config.toml
n_head = 2
d_mlp = 768
norm = "layernorm"
attn_scale = 0.0884
bias = "all"
tie_embeddings = true
parallel_block = false
init_std_qkv = 0.0207
beta1 = 0.95
schedule = "wsd"
decay_shape = "linear"
final_lr_fraction = 0.0
seq_len = 384
dataset = "wikipedia_en"
Each number is 500 + 40 x the weight over its row's rms, rounded and kept within 0 to 999. Layers, rows and columns count from 0. Numbers have three digits each. The size before them is the row's rms in percent of the matrix's.

# v: layer 5 attention value, 256x256, rms 0.0389, rows 186-255, columns 192-223
# o: layer 5 attention output (transposed), 256x256, rms 0.0377, rows 186-255, columns 192-223
# up: layer 5 MLP up, 768x256, rms 0.0646, rows 0-109, columns 192-223
# down: layer 5 MLP down (transposed), 768x256, rms 0.0517, rows 0-109, columns 192-223
v186 103:434431491445526484541517534531506581478519480503569529534506451440536519498507466472429541462478
o186 101:553544533498491450479461450460472522477482563508511480465493514540539497520512497501607494554543
v187 103:468458491523491519480460494605508455389541505516442469506485519574493484523489481481579462525547
o187 110:508538488504536555528540483418440519534424510469584518572559426475491533558516469498493566470485
v188 104:427432463448533480554554502556494613440493478503546528548503542486469537511504453527475460459494
o188 104:524555546484464522447441484432540459474516487538475489459557433487506458486516490502483544577565
v189 105:489431537484480496420526493472511512494464568506508507515463451491509452527492506492469463481505
o189 111:498434470504532510557492491600505476504567394489530495478526529499541551513466486464529508525460
v190 099:478537488450464501519460485503460440477541468574468490542477466476414518403483484468486445494444
o190 102:501481488504433521437510512539548563538518493518508526461523508506592462629533525509506453549529
v191 091:484483497438525562469513506527478451494496487542482514577452475517555485522486592611500492544472
o191 091:500490549527523511469524560513503468485539497480485485530520456499562542533457472475559519495495
v192 101:469511431520531514497451536539507471480556488527525482416551472511512494544492434596551541453484
o192 085:504491517543510484512516419481497530455499519519482503547499512510520587417542500456481482489497
v193 108:471520539488507596465475544458516514511518505525563549471490528442458482474466512496543473464444
o193 107:515480451493447449486515471534469521547512427518472511485484416530494529532459490462443537541467
v194 095:539530541474464415517515510494525471485500466485517515497572510586494512525513526577529542482430
o194 100:489530514487391571492535551457469498501527461489490442464490530476500518522538540476489520526482
v195 094:507550472435523429413512553547507571564532424502497476539498462526427504463520496560525574473487
o195 095:452471521539413580509534522498477493439475557495521501513519536520521521505425478513458499511491
v196 097:492531514497546427557519501480465421529461506493482504504455496472537529484485514585514495423460
o196 099:506478528492506492414500418508481491409521549568500509545513555506523559450471462438537501516493
v197 092:531537546504535487473506449504549446577461524501508507473501543563566537500499500442583477517485
o197 094:537457454535489459537483517491525480520498548508449441524486550444430478498440451540462510418486
v198 092:479468534418543570525473473478517480513504515544545468548502499559514555449485551553535418545537
o198 086:490529559563475422441493527474501505493478501478511528457513478468473485493504568495449513484432
v199 097:581515489482524525478531483407475483540480511614491497494465462483448605471525511474504500450592
o199 092:454490480484480481452473555581534486451507518489563502518478574543529459440490539481504525565483
v200 099:455484537530557414501522493488481501491464487524498456442466539507459531507454553538479468542475
o200 106:553508519469426570480420559504478476468515474510508553514546517444439426449541493511528518500524
v201 097:518536420476537577468569495464508469543501450468453472470473476575448427529554548518469534520556
o201 097:575520588544496430487469509526530562479517460481510474476479506497534522431534496491409470493515
v202 098:457507481533552605480503482462468507527454437548465525476526553473474454506497401478502454551515
o202 097:491511473480475516529517507464538480585582531474511509490503469442492595497490494485543481466510
v203 090:467509507449508580471561496527502516443548513509498523486493510476513546465539441530545573571470
o203 086:530453525491455457469611409462527526473491488573453524494530489512481539486462465427488522443454
v204 100:456529504469515501515493518528521579513524475540521507546512521403481514475508486535476494477545
o204 109:536495491451481499476503500440516469449469524507480520479479509519487446497560528522523447513527
v205 099:491511444468393549485535529435480496499557508514463475576528538519518512478419462525460466543524
o205 104:472425517501544443479545450468489531515487582581545502443431452566454542499549552463550451493469
v206 102:492563486431588445522505511477522422563474509523479498517469501552510495511541500511498596486479
o206 106:548483534567417523490496554598492584476566494501454453502546529475514501505530541501481446520554
v207 105:533499482561492482474580521489483500486424509455577489518438594491466605490531598531470487487509
o207 103:522514502448490497481428560535465510458511481510430439522499500477539361505504452484520487484587
v208 094:521553521446517472507485488565493539523495507470492543568523456498514519481439505513486469498504
o208 082:498477489514479487474492558490569511469534452516518417487397497490443481472519455513485474482499
v209 099:501500535438542558499466484494508531385511437430486458549558482530460484506473500493538513558506
o209 093:557525509508506493516521518479525492520451491482514487491407490505478457497492498553442460477499
v210 101:470465463513485601540541570537495476462492476438580434524476420536515539524485514578500417499521
o210 094:545508568537591418484461456499518553479503520536457501489481481523526516507457410445514571561517
v211 103:578491518531584537471488472490510525482450559509541524452503496489566571509483568488529573503510
o211 105:465488489556485472541478569539502499494526461498426499549488472453513511428526564496436451424479
v212 093:519490456559503511452494465499481476518472617533497426507554479494508498532537494418524438427478
o212 093:476510475561482593520456504570453449495496418481529543495474557496539452535487432484508562559492
v213 097:530492552536488499529474518496486480496507507526560517572508473479441517508452462476490513457475
o213 099:455518444434490486473461468548545534507600490547499523493421507481547499507552537551529463547557
v214 106:490457461483464471489607484498530514473484603494490478520460529584547498518502546489459536565502
o214 109:483493508493555475475508482546518472506540496506574509467533417508528532485464547443537508447487
v215 105:519526521525544556495453515544508530579489438543451436565577468514468409559433460489477523515509
o215 107:543508511520461482511491492494523511425561497455518499491490544539459498427549532567523503559519
v216 090:525504413523492521483489506447513570570495450506492425484538467548527559512543516448509505545548
o216 089:517512571509463504477476491479539499546462517533513528407516511471509425493476493545488467488486
v217 097:486467565486497466472503462458529484492507484483419492522505500560524553531501450550500560525519
o217 100:573498500554539530467501514468506530587424520535547498510525499448459534495435563437508560482477
v218 098:537509502484526458519468539507540502437474477550620545426501530513475566500483504487479566423473
o218 105:493504465525465459550505549513524534461565463481462454515485432563508529509569494510562463582525
v219 095:474494535459469448455552494442539497436421510501494515455550447548480446518494539497466452540472
o219 095:537479481512541530545472534571495525582544419508494462483492536504488524531485456485554510522483
v220 092:509499466438483470480546534515520545527510474472460538503526450429458558518474493542453538514511
o220 088:435532496446471451454517463530533477518523548503532479428433581477520496480444460528507396498537
v221 095:530566465489503567545463498429468472415497458522582527462494517490529440463490485469544416497464
o221 099:478457520470510447481461501478547578482474556590502519523465489527453532491543568493513436462523
v222 109:481496518535514461539499550454497488539455475535582433533484490458508450517513514487534457521492
o222 113:571508476436486494493460484480542491544598469462439517533483489505510474492493532558485539472533
v223 099:595458550526493391518487472466492514504473525456505589470460454479502604499532478504429446443476
o223 103:508487456499520533539498537556507502479525459478537443535504568519457414515458536453561450566599
v224 100:481513517445564479463461479575486444478483494439474484469529459548436529463470504504459513476476
o224 108:511503511555512523585491617468522515571473503528498538499489473440509504549491482575499465514531
v225 110:529431549563433559517511535499475519510515500471537490502507498403475485497517472483491424545491
o225 094:478497430438551445456461443464502449495516572506480530527507508493511487512459526517530543485503
v226 095:459470466545533394488518532459498576522531483518480507484385411500509585500503539500476479498509
o226 095:463466514506462461502511459571516503431507478527475466486524564523545501529424416477461450506517
v227 111:498485533446508479498468493583509542626451513483439563530514500471502466516526512516481512548520
o227 087:472537487528491503502496521512551513461554497458539484488530483456496538432496515521522485409493
v228 099:534482515486491501528488488473465528523502513572483490481484509434475431522505506450402484467421
o228 103:507532499514480466460447513521551466458493562493424482529482528573552520488528530546527485514499
v229 095:420414460512514440530516464527536468461483567515504524489445495525532514518446496493491558564520
o229 096:556486522583525450538546446463464470475545498451455503524530497528542493541506503500488521465485
v230 097:493508513413521506568443457558511489511615546539448497561499505493388525475505484471513508527481
o230 093:501500490597422504475516536493489494475437485477521550500515494516500466509496477573464507490473
v231 105:536493534534500483489476542492525536555498508518436491484402528566579458503486489498479583546482
o231 108:436500510453500501504539473510500482565483521406542475529561455489477547501490543476485419450517
v232 095:484536567531522540511498541479458463450473425487505497477496531476520519528495519516524455457483
o232 092:534472473418521493500473512526493513501503469504505481512467460539471470467524486449543515583546
v233 100:544575412506531506475506525483511555562545494484539498469414425490395527469526470501529580494563
o233 088:503469494508479461482505460489510534466470521562489527536518571517493536563506452498461502506496
v234 095:416569507477460482470505499490501426502431525518472487486625519500544521512478528555537486539476
o234 101:490453508545521526575475445542488526461542477508481503508400475469468482482518504519417469538485
v235 092:473503472504504538548489457529517470442519417502507502500547526530542425491482488530563486469563
o235 088:540460563511519502524453551456525527471509560459470472436496456493498485508532578479444561550510
v236 092:520492523525515429453560472473493437491497484476477436552464513477511525485534521533441516525497
o236 097:533497509571547559489484529478493518509442469479498503505474498547526465516485502494510499530530
v237 109:500459466541507469514486544554468515587497501428438486486449441454486421460541534536444466440451
o237 087:459538510445508508478486494499495559486527494500521488529589556485522580553485451477559486500547
v238 100:460561502597522529481484428448483494556504496505453429565499505425510510506551446407480454486495
o238 091:509476484476498562482503474473482451490501508480500558501456512559533469494497513535481519517525
v239 102:438514469539500448488572519486495535507517489545480523500471483481479471496510476402490469522498
o239 104:503433423443524515523473486448524439515486574566442511514517482559469564566465446554481520490469
v240 097:456405487516528434496451508528504581502468566486529449474449543513506539439474472514447515529555
o240 099:579492523517475519491485518560473472587507436506461561484626466422506511602469457405527506489511
v241 100:543508523483504414502503566505490484459502562565507492512484440483522482510493456529496538411484
o241 100:432452519495506559510536458562503486481489417483478478521522528561538517489523517468535480607509
v242 101:474469455496521440423548502526497494473506464484472544481493485499494494487507472498575506536506
o242 110:471517513482474549552546545497487469555495500548479507507552487493486513543478477499493501454520
v243 093:537501511547508461523493520538501529507545537454535508468509443479548488484522504487525553415521
o243 099:472541472472511435523516531525483465467499446456494492549535481492529539487562490482512426501519
v244 102:507498503479492549487516551459520541516483516536492517442522488519522490486529606439491551518511
o244 091:480571495521463442576490480581462539458510473432531515515490509470475529523514502551423457501482
v245 085:524540523488507505525515515459480465515534491477469519484444600509541491469512471524519479542502
o245 092:489506530531409520477530503468466495497414485529439440596636478498446512467473507466478509415454
v246 101:488505503506433566518486519567484469506465470468517475470454503485521620499465439489448420539555
o246 104:544479497471529489480476509429542519470537571536519562493542498489510447492516523459541531455422
v247 098:508504505513478516428507453430487396454453513470512438435506482490538517476530480467589381500490
o247 097:447498479465585514535531535552481543556464458525576562529441497508490512581453453430473527501481
v248 102:558561489559447701458463538452515444510478481508508450553570542464505501493521552428508519471471
o248 096:452480446450584461534483517494480566486482559493504536488463439465496538501484502504441489477502
v249 107:475474502510478501504477510500514474487572443541426478584499463509452486476473551424523524529516
o249 096:482486457509511497460511496534461469544459629474546564490495520512544498594447451525510510531492
v250 097:568474547501506502547537516519485520474434581487537532517518566546560502461450449547523516489507
o250 098:444519523452516487510466463538511494512585421487505434484479519466508503529539564457454473517500
v251 094:500511473429475489480463525489471556614572484529408486520543501491491438468555564485517466473500
o251 102:477502502512480561533515518518479461407438547521601498491524585534546562511415534524555509481473
v252 091:514534480455468521533480518519513481457502472460537527539569558560463497528503440521506506439513
o252 092:455540487462503530488465449486536538537515533531421419422451509514508467505529496507474538549525
v253 088:545476462535497494492451557536487442551493487544520490414477515506529435494487462502533465500442
o253 092:427527482436469511530496476462474526481570498503507506524499499494486547509537584485506571515508
v254 100:497501499496522567473507489542474509446465482519520507510521532476481468508464465463552478506495
o254 095:563470493451535527530441491499500530469507583562498474548474464492453539527510478571457571486427
v255 091:447451491566520480482558456457506503434460478501558499463489420523456524502544560530542412547530
o255 087:524539507472496497558460490475516489568525521502514504478440559432542413559480417466441553539557
up0 103:447489522472490442588455447529525522599523514540499518472507494468446542515427555546499494471494
down0 095:494557525476485576526492493524551484568469473535522454574469512522466510457501523509501493514538
up1 091:456493494580478506529532459517457510504485464582443501481443452480470504548489470529452538570421
down1 094:453461502454541547500529568461531516481548505527518521502501495469540511431576498533558458477507
up2 091:526513473460521452583580494470479459488565495466507489452548496388496532477499567504585515489577
down2 095:451550501498460521535445518502507507457461582439581467537449504584439494515483463489488521483432
up3 115:498509548395521533527558493527482435476501475498474504519532463520491509480483550522502478537558
down3 114:507510458516459511523491500541560488493486507523490498520435558485456529539461486491489561465452
up4 109:485421514535468488521545465522461440541518502508476540472473423439472537461448469482517535492499
down4 110:512559595538558530478498537487544575432440492494541426495447446516490391480540470482516505439481
up5 105:491475500479504495542535488595474581477441476501493506573499454520470552496503500574512529545423
down5 102:500505501566547583528452475556489531515525487512509528431522557440475510450512467480576479580485
up6 062:534556521552555413441488556556508460452517507486500574457541468487526515460472504544529465564563
down6 074:458486453488409482544489456469496522530485495509478445544453515527508542535535551495451582492506
up7 098:470493562534526545503469491477451486559444485474548490476580495489467522498432580599546583472496
down7 084:517551481505500506527514465420497503522527506496492456545453490465518495509545536471505458548531
up8 104:424501546477505538511493488474499532453539534489505487482533534503479450476481523487543503540530
down8 107:463490471519512518559532454529498538541493567539515428519503452460552495554499518518491506501477
up9 104:397492501546493558516477493493431561446543520514547434451488453501475530574497436528524543538536
down9 100:544539475486493531502521433479536444468477442583410548516537451503556492505511497524452443433450
up10 097:481417531511532552571584498496493473478411514516473490503527492550436468516505533521482469498512
down10 103:497514483504553403496528494539498603516515556534509503478542454518537539495516494482522522472490
up11 089:525500502529512493510536402482495484502498465552443462475553481492537511496480588484515536501463
down11 093:467457465465454477370480567535557471440501484486480503510451456472458491389505447527473483434546
up12 095:495479570512491513532530526552499563564530584511473465457501457525539479571537568522485504533487
down12 094:466499504542518499463425474553489484437537460509534497473478537497530534468415464518572458503510
up13 110:438511536496510523535533399477508479452511491493542559496450496531490590508539555472568512507471
down13 102:492501557451499470469515491464498530507491539460571546539477454529535540500528521453477448465598
up14 070:501542551498481561515501529535486493456514491501449470592570469521536511533478450509480505511499
down14 080:503561442443424497460544513471486426527566441453431496492427497473510499441584506517541509488475
up15 099:527435530515522556536509513443428497491475501559585562477547526469518429523463520489489497475450
down15 102:492475542467480559458550492529511494494510533526456512540455540473468456494483567518460523570543
up16 103:468475482535560470494485458463475496455552538485515527530438485500526580526525461518511516455468
down16 102:541443468525473516556566519570434487506492449516462505494520463444469529485521548451516450463553
up17 096:538465488416452511564485425464451493498576453539454524461498466474459454504506492536495527493490
down17 098:537537466429473492478494548575492568486504467506524550531483551472495521535553524479491502474495
up18 085:469510483501513530539525498539487606460517513482538500535489522511517536515486465502486533508414
down18 083:458420542438586481492538540451511458576507478478454493465452523480507526494467482511499521489498
up19 096:538494485529526434492523388478498592526506519522442520442501469450472470516469455517481488479475
down19 093:522453398504467535523500514469531508435540589511522540572483536506546560499480518455536537552475
up20 093:483512500483504495509513427510410482534432502519488503444487495589536471594527548599542500489487
down20 093:434444536442555516450539527474474491488579486522539438479498576501542522529482453479488444470486
up21 100:499532477449538502484487483536534482539469479522551529463530557460486524517482539501523556510519
down21 103:516427537453425525520569507522538477561596567446453531603535496454535474460459475551511524500504
up22 086:498497506475524508604549384486497490484554528519499473498505479528476450503508567563485506511507
down22 084:563451495500433493492449516448494507587458480495524569515518488498532454457512427452458514506477
up23 084:474473452501473487516504487510536463544492490529495471458510448512451527567504499488529495560486
down23 090:508502507507457489532570522496501438486451588506526533466552445571502440434451474484500503485475
up24 096:544514501577513565525499499542460469515439441549450492407516529420483533571506503570478472511520
down24 105:511442490526469527486507560442589528515475499509542453496516571536471489462477508425525511465532
up25 088:422419498554524443512521476537530533502552485478529561529564475497483542480428501436508514474520
down25 088:535506450513466553499458499516500534500482459481528513494437552494467552484552495509486520496497
up26 105:426540498446520485565543365473486504475507478495528474465471538471463454495474512436527411555484
down26 104:519533475500542535443483529492501441533487442504486430509527534609586538418487470465503517509544
up27 089:535505506522486566621537482500471441449516508525468459509506481459470452531526552562445459487456
down27 094:493535514449565458458526574514520529481516445484602541524488507453474507532549560485550517518475
up28 105:519492494572541498511510551517495543506410502520550535485499487494462516518469523548522494425456
down28 108:444516476423539552473503424551497532540490547492469521495420484437464535468491433426571517492434
up29 088:466488543501504547542516499592449478505540462521477512528585502429491497512497473511465438500427
down29 087:509483482499434522486451512564497476484470453485488494437375544455524559496523496525484502510564
up30 102:391530596546540483541543474562477542515532515539513550495486563425486612492452525510449485481517
down30 099:447501525533454463515456538529574432465518452423511502470484527526496523550558526522515547471521
up31 099:452457491444533453564541475543414505544473511512476542492376481533477485521490543553543521515532
down31 100:502461505473464528493544507514551466490538525538472475487616457490506495493493538502463499548526
up32 113:528501471501579479549554467484504500437492514565492502459534535500553453524531545512527522518555
down32 111:463475482482568429497481520520490440430473533525475459475519441501474537433493505475507487542491
up33 090:473517504520580535461494468515434525444510429574483440545407457563568580559484515421465563574460
down33 098:514474509545455499524557517508560514564501507456544574450574489422470477455490564559495461433529
up34 091:522530514434499476560541507479501503516498488535502518520427527517524532469438546489479486474506
down34 080:497526466533480500544472487529511437484464483544484501469527482475527535526493468477486479565470
up35 091:463495463479542503521482474493523606466505461492549497483466514474427471510496499508501533483498
down35 090:467496545489485524408558471509571454500465552513499615457444504537521495477518504574490499452553
up36 100:474536502454476527504548484447449413489427506594489551533559531535496453502480552496585440530434
down36 110:425459541469496459465474476492449546529513508467510478531528501485473496479425490476495521502541
up37 107:561504518493514497500520479536500500496488525511526513427461520482487556505444472574480510467556
down37 100:489492577518497496470473507600516500452524472529559474483512428521521488500565525454538484557440
up38 098:514439551484514474535491516533530515487503465465492601488427478468483493538509578451400504509498
down38 100:534526476461470539416514514487490437584477508523522569468495481504521424478499490474508526452490
up39 097:558451603501586525551466458496530597410513486488495481500515515514434573528433543490450532542486
down39 096:412485511544416545503515517546630460483509522487523421475466498446502474551479481512512512473556
up40 096:512525456518570509554536509505453534494384485472524509456485493486513477511477484477515418527561
down40 101:499478570503446539477471532537454467546552536563424515512481441505535544440489470548460538490508
up41 091:461436523566573524460583432553388448430507489464546508500453440500544562530447515475395511518523
down41 102:490544492522447495452450563541568568514504580491430511499508489529500429480507483570434475489520
up42 089:414373499474482503528557496569459559503558524467549511509500569528490527512457493507537489478534
down42 095:566552510427578442465481531462500503434477512544542517530458433444453557487532454453457543515471
up43 103:509473471519505490473490437438470532510483429551560495418564505492515465544500521486554461425500
down43 106:516518584512492502513445529542473484561500490483463507532453494446519544497495578427519525569427
up44 092:425499491501508513541495515549452520520517455489458541529599564455558522503431482447523529522505
down44 084:469545538506497479539530487349497486442549548483543492488486475449491410554549434529495434524546
up45 109:497462495422512475513541460501457447458531547532501500488486467458483540496445457464490458541486
down45 104:468554469518406503480538462568537430483455506514464520455504423531558530506516442422577563469534
up46 101:453534514523529465515481452542483502469575527459528514416526539449513518482461475599547485474562
down46 096:436542419488410516515508460542511504576517545498461479501498426508440508511524435492497485478565
up47 102:518475472411464535534524465503421493453467480479580529488515447538515457503472521487494528561517
down47 105:466553493523519438467512498439455482478510509477478475469493511506568534523467526482510536503476
up48 115:530520516419481564525514446490445571474537525489513522440574466477442572570493496576474518558471
down48 113:548455566458453513466461521522472496429540518532508509527581575490458570524447464481455438506497
up49 101:482519553474549526558539390538478629412471487494545511522503509472479675464441562508553500454494
down49 100:512459551557480459507539548547610449497572431542433469530516504486465508512484462532434431478479
up50 107:542516500516492501483505435476452492432478433488587525560483484481459519504473396466503407530425
down50 112:477512529499523503545487582468583546485541588492551539469533498476496567587475497483517508465565
up51 092:504403483453484487512540512509492517496497461514464529515482476520470431577516495488530539581575
down51 092:526497461471527561466481426535552489484466561496408406540479542516485597470500531434501481477456
up52 096:482521463519502450552487458557500485458514505496477508495446526442426568461480470481497490479485
down52 096:459526529446497527500503512536501514475508484474579546423442469484519519512508472447460391528499
up53 093:496485491511542518496454493493475507536476504493555503398556549435418487485426474446496560495530
down53 094:459475475489472445566464446504505505482455534451471466524472504523494529501477479509481460479429
up54 109:488543553537480540543435411539469584547451461570503507519455490438530588455460488521534559538516
down54 100:480491527511555522460508452503526521541540457555468420593494478521512429454554442487456493524551
up55 098:539423521468497510511493465393466511488523429538507510473464500441493515498514461505534442484489
down55 103:413489503506400518482510511531495518487489530561452493508533563445493490518497473465449446530514
up56 108:485442499460522486494490485553506448476561505530494462501576479529482446534465531510540489519531
down56 107:415493486547522472480523542512448563434537479514446490507539564517506471519479493503532522516434
up57 091:485471562437553466571445474498480585529435488479488576559598563461547480494457488497513508521552
down57 089:487493515454459528436509487513518466477489596547517479443430502521474485541510491585496488443526
up58 097:533460543420495466524490487495492501511521606500465543515511466516540510485488531512422518524452
down58 103:513417481493544448396556521554514489499447481497548463482451471497491457478520509476618491553495
up59 110:529473461548497561452486456501468592464517466523498489453480499469515581515457474523577445550520
down59 095:487570444602406501509452518543514496488470583464483520457513456484502478567469566564479518410492
up60 094:599469508465524489572515491547485576488480460498564527462509478467507484488468483443451504555477
down60 097:537452444495503500511435531511541460435502522415530477484480550443465527544560466516529519467556
up61 087:518484492444497539539518471590521482506546451497456545541570443499453506523455466494528473504489
down61 088:552543511528531521509477480535526433523453587501436491559523510556539414518545512465458489451555
up62 095:450499549433485513502471484571490495458592439489501521540456500459457506514490524552510471518507
down62 098:443499447466434517528517542495572569531474473510566485488513567480396528526523539485519487523558
up63 106:456520509495494569497514418504492500460490468530498469520540530448480493477472502493513482524532
down63 106:460485514486448560521524511511537503530449410538472492529474553484487460524528518480517477454469
up64 095:513512461496521502494469482528404521467505514533545523532543519454558589517431536479432541475457
down64 098:521502464469446478558485505499476505523484464496456492489506517522492435514586420435547465535530
up65 107:509501441504486440499498467449500540526523525496471567493532474509543521523502564535565574536456
down65 107:473513490449456579562535496475539535536457539490548454588418488483471561483487485439490482450489
up66 109:483443473513505553594546510537439531509519534528563546472576458516499429507481511514552468542522
down66 113:503513488480404508541522449510549504499529556498443484449509495495496556493478491533502552453427
up67 109:561534541545510543468542498533522505502448517502499483451447513493430532462424471530464467516508
down67 105:477439543460473545483526526513662489578519471523534478506465523438522394448481570535452533502433
up68 091:458499513498486524534555474575474531501537518509464474493432449447480581556506525461466467452459
down68 098:475513555495467539489415499447525484452446562485492474458510518549584484482492491559448469508559
up69 083:488475567497566468506491443471498465507492508526472524525564497402495444476468612483531505519504
down69 088:434522494508472474457520486540510536465502525521499496450534501557485538471528502423500507501519
up70 097:507492500434532520520469518510484528485480502515546456453452463493455498522498592503585521510485
down70 097:524473523467457489454489495469466509498515536487547500409521463442552480465474412547526486476486
up71 099:476496504447466473582517544466505476544516527493470509472540495489427505527443437568498465514498
down71 093:556575517539488486493512471468471471441455518458513512551454505490465480502454546487500549519492
up72 110:515443430430507477499527479519509486522489476507535480445519511510461564514478501510614465449522
down72 111:496491522501498547522453507586479398468526507500485483517532480507466487554433511556451549496479
up73 101:439555520538592512563548477505446506486514446510523513439547453443510546539518506504471500491495
down73 098:506562531465569467495501498492445487428460470528474526471506478488504485509524509515465492480453
up74 092:496482497518561479522510511478503496487440459504516460420525555518486444496477546532500466462547
down74 091:503493551478422484430518449521493474563554510552487564525489456453529544442553480594512508527492
up75 104:472433527515583467490487471461513539519497484522436479510522501456475457550488473475444517535447
down75 101:525437532495509466501432398526503501470504469545506489470477409555539532427473504483465500517451
up76 078:524493519382566502527514475506478522499569488556504558522586522445527596519450474449425448477535
down76 088:490492472561475450438487519517536529524532499433481516459388474467476498413496535599560576603541
up77 093:490553505526527449529447459504522492519474450541492590430498549442487485518508471595471476437496
down77 093:503438504508466513510436485535480532479435584520483423502460484513496477496436499440475525505500
up78 107:515484540536472611517514479530496507477538470563492502511451466518469541551504467445497471588478
down78 112:538471480578471525503558520517519444570461485514496516450528510464466458452479557462412424464537
up79 108:373470471474508501540511477437528534521542505496497471509541494483476504565426566461568501529468
down79 104:502456487447556465516494494469544543507467522490490498572501488484549501453557477512364504448465
up80 097:519459520502479513458486522475480519490484475492584587493591531520518573492529406537533533448549
down80 096:534504466492448508507536489464539432501529597382545482525526448630528501514475454565497521507532
up81 094:431444481478491551484501524580516535504473490496517508502484507514502486513480479553481511501549
down81 098:507509561486460505515513488399490570475399481397535484479519417516519476542496452542426450448519
up82 114:460499535544555551519544496483501594497426496520548528503514530474436498512484435475545539500445
down82 111:553485473552467436454471551525492515496551527512510512505479549530408492512495563522512531423472
up83 103:470473532469478550500480506485472456513481430517467560442514459585492438565419490518533500484469
down83 091:461569536462492478445512483479533466460472562611475450536473438454541499482524489541551507516433
up84 102:472479509510519488547472502585507518526504516497481518479551469440449483485509491522460453455555
down84 101:460533469506545539537537542510522482455394531505468465475519486531499559522512488553508534518518
up85 089:506490470422486515540483432570498501506470485475518513484480441462501508487432511515502485535491
down85 076:489555543465545524523478497458508518529470513525490501529451499500539484484477507478560521526510
up86 102:521472471496569541500543472494483455429444489498466478484544492530489536504459557544541495520508
down86 104:545581515548417469520464501438500502554451469504503540503480547575479458550518501492532509510525
up87 090:457508436513553568462461390467390521510441478506451547473487511499485480550470464481478509579420
down87 096:459471474511463437562467518513555451505544584486519522466512503513479515501483507520464497473541
up88 094:541516518510463445557596491514498513538548451504459492429554433494529524522499589539522496511533
down88 086:517521484560442513532577586468532427497480571479484524532461558469491510506523566523458503507498
up89 094:490467529515516504551571492489370442566453518514487529490495478564502510532525487554556518476537
down89 102:510514501448504439553508525508559578472515479465543533549495435443483466436466450469460460491547
up90 111:465458537518549455517546443459495531506527531470479479484558553500482616512457510487430496459484
down90 102:599498444464578476567489525508489490507366437593510454486435444441514506469531502505456558477483
up91 101:516442568555494555485505498485484539564414492518463580460477490510496501504455581515515484481515
down91 095:482505543514493494504544431492566487494433545481483511460493516514540531575508521515503496481527
up92 090:436463500495447561551469412452470532595406459481519522456461407543476558509467575524513503501487
down92 080:461510521486485517519465458507501486552458446485508474505474520524490521507515509495524526463501
up93 095:503480509493473484524519468429445491530542539530519464427465533467559553482546561585494534441552
down93 100:504450478559467484539466593511514496515452428471559448534465395536471483517467443462483490495522
up94 103:554535524425565495507486462468532485480485458541484491470505528438497549482486533471467531525501
down94 104:543483431484459514492544481502604471586499526515499513489472467457496489530503512544542472456543
up95 094:438543501542509524525472568473491421542521481516493567476534575426449470567473389502556466485514
down95 096:509553558576527464416485500501474528487530470479450514482555395482518523559462568509439453447455
up96 094:526480488532483492525521502574446543474423461468453593467522432563568467531570490539541520603453
down96 102:534542550457560538516481590465501555458498594554486502496499571489524553475484491465517503495523
up97 103:451516521472506534507474508475500492499460456525498585493518478503435478484493496502506489532500
down97 096:512595550490553466582497477578500441489413506485484542503441498467557484502508529540470480467488
up98 112:442551488475499530559532517582467548480517524550508483479564521497494538571473539531541487522456
down98 114:576480526530462601530517410457483485494500494548510503521487493543489522505442539471467500494524
up99 087:470463529488494490514519448474517455484481493496452495549468458518411478446460521469568593439507
down99 089:465491546553516510489478483497484506487576568588499433502578468467476502537501556420489468541483
up100 099:503468466483525490492507535574494493566510526561480493508531501521537521550481527459539559499513
down100 096:490510453507487513460452552501586486481496500506520505475512530527482478499527456561491547500489
up101 091:531572555491538430515437504530534556547506552506523537497439521512472474470425490560359481485519
down101 099:503451500576475468488460532496500542538494528466529510529504459510497511431481453517456514490620
up102 107:414503552437471528494457531616474514433486449501494460533584531469560503512477533482533574561505
down102 108:483511528496484459511491501398490493398544554548454562548507432542548498512567580537484510465502
up103 111:561469495441490402504495495538524522585502510510447563438472480519483533500541506476487526520478
down103 103:384573525548523514474497523618536481535528450428499458471486467439451500562506502490494517454501
up104 104:485522537504534482487479480486473493494464586552527489493497469530537488553478580515564620517487
down104 112:516523405446563557517480517504513550543502527498507489533484483479527562518483476423505451555538
up105 096:484499516449425538469493545558477517542548517483573476471450425512473527459438545443495532524516
down105 093:491527507493477549568522474465531496479502507512558524533515460463443492451456522509462488508481
up106 105:505483474453504545513489461536491492488493466543506477490543525500528568485509444540478442507445
down106 112:480509514472501505478469549474505435514516499448479431489544522557471417532416495478449525506460
up107 097:507448527509513505543485513528480600519450491497518552463433434472515388448537529534494527530526
down107 096:507553441479436496489445520516447462475539465495471572472435521532488442550515493497468516467554
up108 090:534456520530444533469524469525444497520514424510546532470518527532434538511498513490598565486499
down108 096:492464564526489541457459564428514473502480529460465485462475449489504565432502486523470496536479
up109 105:482489492424474526509474516575477522492534479525552541450497511480472449518451437538535468535464
down109 096:465441425576473538513520541502513490541489567511428503499528470507541512535522491544509463459468